Part of a small language model's weights: 84.8M parameters, no biases in attention or MLP.
Each number is 128 + 32 x the weight over its row's rms, rounded and kept within 0 to 255. Layers, rows and columns count from 0. Numbers have three digits each. The size before them is the row's rms in percent of the matrix's.

# layer 2 attention output (transposed), 768x768, rms 0.0103, rows 89-105,217-233,345-361, columns 0-95
111:147142125086096087098075107106131067146176142148125126157100118152133137102157131114112059154157086159138127093098178063128117124183092123103100122208118097162124135099154132152138161127050068079166142118140116101128149144119144180068131101120128096168137140052089133136167168111155111181
115:056172061131115153097095123086113132066161106134140124082186187147120126110135152108114101103149124161161099102149161199098144114175156079133189108145187192118105128157112100145113147161107143073163136135161064167169108118118142146146172130155143127151131099183116108165121094114214148139
118:175106123129192136143123113127075145185138112144131179138065192134134172209097113156114158174116177096132102111138085100138111137151094134097094167118115110127135116106149156150078084101152093124177155111111114064126070099083059120121076098129151168088109196116105139123127146120125092113
108:091135148139170094141175114097116186109125142100115167109122089172110132153059140163130143156093148117145109156150069143161078150157174142089145111063109124065113129158191135191107134103144162149101116109113174092148137127178120125138138139140162161097070098132109124148177108096129129112
112:100103129120184078152144147105115119106061118141168076128132129093155155137162119075175161127109164122144106131127089117104113116126109099116163149104096154079111096158088098139190154096107122134174176129108107106119114181135105170123165175164129130138114113138122140076125140125128104108
105:205138109107109151109139125099079068124130121087159121177101105125124131066113097112157125090191151084082166122100125152180128178149132172179131086159105085140148091145101119126131133175100101104163182156141114128109130145122157155126136141155173175135147141112123102099133121137133086192
109:231126150071082083078127116156154132119123148134167094136089181111118112176141159107161181145110095133145155157209146080105164137148070111092168193196108126178175118107118116108160175146131127149137159130133137113152077152117133144113120160139112120133071121112111109109114156099036106099
104:088178137132127163143179161110095125151181160105133137126126063115181153069087109137090067151142138166072194119112165084158105144100109134075105145172160162144129100104107118138091158102092137103116122160149110090144183164168099100143088099139064159131135153105095157095136110203118113155
114:100151102133139103153121144131059102187101142146118191208082150149140116105155184151126191138135150149131084111096156160170122099119069157153146100059135119113108114120144091132206120095130150144103117048112125093102196119163152167100154116116118134081140174082110184123143094160146121146
111:055130111152102114125113093053106113133125136162179095182134172122154188098135164091071096138098165160120170127104143060164129055097106110107113102108152153131145136128202143149143103095167111131112121118188107109164108083128123101124204128147084078162161139159156177126167118167120101090
111:142054142122132104131128111167140168123107100129081146111138162103104108173127026133138154164063105085154121156128059133137132134078140126089116101108059122110146099154161164127174177103099152134137068110108113162153119163111090110140113129129144202145148124082064083143163162079121186097
107:152152128092155140118116127161125140167128149190125134096127162091136177114105127164077090123125128190151153196104153105174107145103113121057104126171158172138112124109087120085104148131123168125119199126104163107103144133100127110137132068174137149121078113103135122140068124084117106114
105:122141111166174125166129143138129184119117095100088096092111154155112165197145155202115184180127096112162059102125163168140146120173108092135153172145146105139129168108172124121138119099167108145144102130139141111115086140092083068128063119102163118094156109164104150144124156091125162141
112:139113161154169171105106150163114080117094111143100094133103111113112154141154130148138146081101092136143161142127181143160092165111097104072097149149107107130141145104149108106137154149119142161122182111129109096155144131104144144058097095151129109136111124077148169122120121115144066137
112:183154149144091130059100119145163145126068134108115113147108184094122153145120125160177136138134176106151073079125150116054134114178098089154141182197148082125118158142128100128126123166138036109125174110144149092130116116090085150112118148102167100116107118145152132103170151134141120146
111:171144140095124127134163142144134145049107129161167135163117080160134091114113130108136131108063164152129177140142093139129109157130084120176150136145168114099101095146146128121163077146122120109135131080122130076148097070148163171120090104112188192121068145122122151090107175136122176150
105:166121101174146131088155093133154136138161157062125139078083188117148129112142138126085071115102130148117115119100170155080128176177138044110094110201156045212152159152133141162188101116169064128100121122140193107162074130088096125155161154131118109109139067156137087107206147122136092098
104:116171133120054094080111124122106096107153150150107114126117126128100128111165119117138092068146096138132113152122140074165069120142089093127124053213107095122112141083183134163102161152076098105138098093164156112115130171104179161103131110131110082174127123013111155137161128096182129176
109:081175116146151177144107068071094131130129152149125125083194143143152150086134135116183078108170136125153104132131137108062099115141141141110169118154175186143134144151106072185067138153130135103167133127127090154147068118112134165146169124124165145153101089187147106166116083112212099144
099:158104106109157130125098140086066145165106104164164160104029215138113156168125114158084173107126147103141071130155031141103160136133142127106102186137124116104168152072117162145104164081135097113155148115110110072162102090078095113141106103081142172113142146104111191154182156115127112085
096:157104129142154114154131138057113157108157125141142141119160118143130157160060148180090151173069137151151106166113081112171130139173175136054096104055111149065113158138229147173143156093147131139125098110082164089160161113156108113097164144113145177093066113124099182181197127138093124076
098:135097116121133115146137131094116102109110146126151102126178084107132153124124098170175102170135152145096127097150074060110120126110128111117140168114174145091086110157080083140149175120095139107182173136092093122067092178129096174149142161152124131121130142156128134107112144123129092103
095:188149138136103138119133110111085046142137133143130122117082094157104174092115101104143143111161185085048149129073113107134114170144127195155151131146094077187083108166098172130156111151103092098151161120149116187132133143116150135143130153153186190150132140163100069137153118188113120174
100:209110129072091098097101139125159104107104155124166155104088192121139119184131122119166184137111091147146110142165163090114136145126102127128155170176113107159151101114111072123154175102125145127135182120157154079135104144136096155126131159149113142114062105110131112134114126068067114080
093:101172107117148151165155155133100103199118149148141116121129053114156118065141118146064091134146121180093159141080188096165094177092093119083081153144133142140149099123126116123109134159070129108092107131162129097129230139155048105111093117145042174149129131093087171069138098169150083166
101:121151099147102102105126130164076099162100101147127169168131055132139101096136176188075139125114153158168180092124179173184125124181066150152078085094151112124106107100174118123185141131152122100127104073078113057084143107155122121088130123127134128095161131134090199116114144140144110125
103:048068050130085139088101146089143103147111125161106112141129168107140143087151121116084075160088124197123184116118116064166100114130165142081110129132186185132147131104162092185100137143132143096133103104148125104163134111134140099153140141140056082142178141157175165159135082174162134107
104:150058132136100116153140151134135125033124114120122188115112146084163126161102044136120183135079120045146121162123026141088147151131169102103129114086077108087164122120166169136150170066069136074082102131099146142180155162105108135183135115125144177167132084085078133156170193079070184081
093:147131090123161134102136154138106125180091135178163059102141148114152149109159174141054102117117111186150127209149151126168128116124127129099121131157139136138125110107093130097120212121128155157105167142087138113108165117131129088156136120111118135137093118079142138114097086092111098124
093:071132122149190125165146144120186230072094101122151087096064147127156131194102161172138144143084103126168133111092139166102145126111123100106132150121087145120115149122177128143091153098154145138164166116105127089084110113097085096097111116134132111100101078126135193097117166096124117090
106:104145143134126136102113144146121091142117089144106065156113108151127158168151193181156128130138117120113171103145179155206108166143116101098104140142124056123112151113158091069176137123125111115104130176116128154119119157146132100080088125163129135170168122080191171122119070124126101159
104:149177141143081120057093079133154148109072176112098143111110182098095124140100143161143133090113169092171079074051184112106108086182082108147148161182144085108127143117159127135128133155147041110120202075145151126123096110094087136114127176095205124131096110150141148087159126134146071135
101:141113171108147145134157165125167145073135100148149157147131090157149100116092131047125115124057168086166161141134136113157124165134126109171115147135116102063112138119164147141183035175144100131151176082100156111163079085118133154067128117091154145095089138096090146112117192135118113144
100:160136102170130161083138102130177156137160150113124132132086191106129150159112209141145087130138113139133115119064115150140112219137144055091154162171153091185160148111084151138140114086123091116102161125106174085157100147074070127147154144119127105110148061149105124146167136127152131094
106:145170143097121097090133075121168083150170135128134144126144142133145156094109094139137081131142107108152116138157113069130126115148089098115155093163128100121098094088131135158155145134042080101139200115168114097143131156138174153127113118121144076150135116102098154061135179085146134200
109:154162093083135130102107146089178116080163128140143155085168151098145133118098091098128108108116111164166116114117132194073173106093107106088188103150182168099166123145068113115084167140108128111152127179108148186204079145123163148141127145106125190118096052168153110140121135172229189124
109:124142131134165171112123138157109127137083150151089133140096141127121158166161151096143106136121198157112071085141098063097103192124176154110099165173143106114121102105112177177090095092135129124124132111171102125132124101101037097139143147138173167126076180082079145102108130138119118076
104:095140109124144072174176144096147171126083131121119160121124088130102143155140117130118108141107176141144110139109124116139116142152201167090119137074109132138134081146212199141083097103129162121095136117122130103145085101182095189131140134162143091138106107103120129153154104076128117081
107:101098134092167067126117134093146122131149166119182077128119181086169139147183158140128196141155116130129133112110097078169155121096095144122143215104114146115162111160101077156190130102129134167167134123127108114097153189118085151120164207091096138152125090089089128136121125114096104098
101:139126178167134159073107070121085093180164134132159158129119082128109151099152108080135103115186156114058185134070108127129121155131154182163135102130122134116078141129071100112161171174143099113102174149105143114107152093133147106140136115133147167125161179159162072137093138165110084135
101:176165121066086096083112127154130100121107170103197081159132191078167107128123133092123144130080138145093146107140167115101158136103093100126206151167097112174175071112094078144133191119175102152121185136135138098127097130132107130136107178183124142106082122107118131135124142039054104092
097:116160127119165116159165140101145120157169121088118166148077063132143140084088124123143071134175133179081136111106132132075137169119156176090106124083116144137130090135121152145087172145056102076113172154166119089142138144192129186137082111163069137166084101157093129098147178131103147160
111:148144125153135092118082108140067054164126124100137172164079146172136107123139154161107180156121142088120120072117155134204107137098088104165128097060168127097085113162123138098210125105105171123129110047069123062078185119132135141136129112156108100091104131077093164144140114109098086146
103:068117115107132057111200145074152130110131096182115063129112139072123135135196167148096123153135198201106116125121065099151101115128134160091115172127150136150202136140154142124148085113180130129077113086158168082116124162131139128120204117139101115182162126111149180146198155160139071102
104:147090085132094091063141153159146107088120145134071154116175176116125114144113118110110134142099124123162118157144150075138118143102156131119086148129112105120139111163187159103219129085105192089104075095129086184148146167102080120131138148107131148181098157100049123149141119171111162076
100:148144081095143129064109135157157105132110144176131110102122152120146122161112123109144120098121162190154114163097130121137121160065138128091138151199147137135106105127054150112131150148125153117101190092143154135132130127139122144108125095128143176114080088106133145117092111063124159087
103:094118109153147152153105146162116153117084086123112083142087112137159139184125171188075135178084122171144116119098150150149101169164085134147175146133118097100132139153150144124109169117115162178155096087099155098065073171113127094110091153148158115079131120147117134120126142146151181129
110:114154107150150180100104149165131094143101138141113139136104116107168117161126116132138131095134124144150182077131153210190085160089112143096157119143165116117114119141091111073144195169178141119131177109123130072132142127180179113115111126118137181170119123124155143127125138064105074144
106:175159160138060194138103135140169139109079160079119124144105124111143109123132120177153105095146166136135086089075123135057145140182093106114140120183131086101131116129107106150082159181125045094120172115146139097127137129136130144088102120138175173105097120163161137109159141077149100121
103:198186122152113138161168173109144105107127150129161160147101099187116104122129131081153112098105172108161132109110102118135134119167130125131130084170166082094126117140121155119091145162082098098129143135118139130193120075144170209059076088121129226097066116128156180138134156038139116124
101:144126079132049131119159173152140127169146105031088180108072148154173096072145188149114090102125159155129165102104135146112154189140107076137149162192122065174165086111111147164118093122170093114130125157139171114147107141079139127093122171073125181126158072189112132122174105127129127125
# layer 2 attention value, 256x768, rms 0.0151, rows 90-106, columns 0-95
110:112175159125103123087103140163167101133146099226087121149206184155207116110125125115105147109127101125146107086131150149089151132132128129148161123128152157139115131121140078106079212156126133110211164157154060162158143093137140153132159153120187130092137090177134111152119140136213175088
111:154082125154201140121100194149131128150113157091168122131085144101159177138111106166155156097149197125112078139119129102150058153125150150110097120157108071129146137083083105153076157113136124095127183123083106069185147192138130151100077125172138149144086162071098146093118123152081100108
101:065145157146140098121175109084073159109158137097159154098106037127113091118137097170157097113072170129170131144111089159126111158179161173067132082075127119106165133167212129169090115119123123092056130106085150106091149115180112179119114102163149128130059085122105136168163075114106101138
105:111122132099154118158142095089096132082129192158151131151115174137120130132161107122150079161137148123127075152134094085106127155123120104119182134144134147104155125177046066140127170116136161167180083156137147078092168197124102108145092140119073147129102134134145102118098142146080122135
104:145116087114125128087141080101126101145154107114159143118094104185143154053159152096106173108128187074087120105080159136091116171103163224132148113129136092140115120130115133116161129139117138061119132142158073118122117115075114131187196150138165140075195132122132093138134090198184142103
108:173120107107130090099102144117159112105136161118175111134124216202163098138117083119146154122112073120110194104142110124100082141136087148116172150141105173130190129099105120150136180139082144152137106118099148103168114137160134167169121117127098110103105091097090108128144089093024131097
102:101122154099135165123188185040164156144119155120127144121103036120117138102119151119114101147115124204082174093109152098160092106105169119119088118159124128141132123130121130111070113057102158113059133098136098143206153117187089119117141142092087126152160132117084160087137048186110127127
104:105151132205164149075078148092072086162145138111117132157101165125147117097161152149080184159113129142146098124091146179175136100144098119159060105114106119130167093122204115152166143073130126111137132028119132076053142126140101066084132124155107094113155132104124142111113129119123133121
102:103035083120085148089198139107129128117151134157156090120157173102165134133219121128065182165082166170119168096131128049113084093129086114129104118105143126139151128121143157117130124117138145137146176013145137150140147142140106092103172119133136102130121136162215115122152124157142105139
106:148039075106137083171137107162121117067219117202100175098120166147107112177088072181155115138094121131131142171134092121127123172086142110108088104127065130091133124203172179125142188159086122079095135149119118128132159203139146107144089111134097168156109169097073142147152155074108137090
104:145069119092120115042082171148149097143135175162109096102098115119142152134097124138150130089078139182157174236090123088198031135097100100077096117138141094157122132120055119042103170153057156143080199120115106127170115123177129126073119098085132180138049077128126123128126118085097138115
103:047135120178166136135130135187132190131139095121113119084111150168147124198101091202121171158111086090156129168084130178143137095198124111157165162125110145066099172101118117146090122120143085179205097142104172097094178145105172107081085136132140092108178119179103138119134123138139116123
106:159144154101140161121105173135097056123099161150100138151128193145118127144112140139134152113119139162141161105162154159168080141062126063070117139151150139105131184087090172098151128136121149158094200143121160099163128171153110114146120087122178159193139086136145143143124096090139115106
107:108212138179072141069145142132194150165083157056111116098142160160129172128106116140117148118143190074134115038096093149148119135183102166150138108185109044139133172103095171157112164147136055093162102099150135136181116112111133130124120141115128104068159131132144095085150132108173134147
102:096154170150099117159167210099191104113115128097145129105133120167133104063146171065136120107087145128099161164125155123145103160214168112128104096113136136082124071150165145176162092170112111111144167083168124115136171119169151133072114144123181171118114160101131112152090117095133101120
098:149133087153134130127137100151163140113173156076117090147103147161144087130138099109132090090186131085165131135152137118124099140107126060099178091169115063192162115066102147144211144123152161175099135185166157151135123144104156156144114143117159129149117078126125168160189108129139119135
099:167118100129091113185102178105124115130103104150173120122078143183167138144180104067113123134075217146132138115126147136166127145094094162126135097125099157155096082125174135156129157123097189117123130195107101140108086192136132129103182112131091172138114157125109104083152146124056083105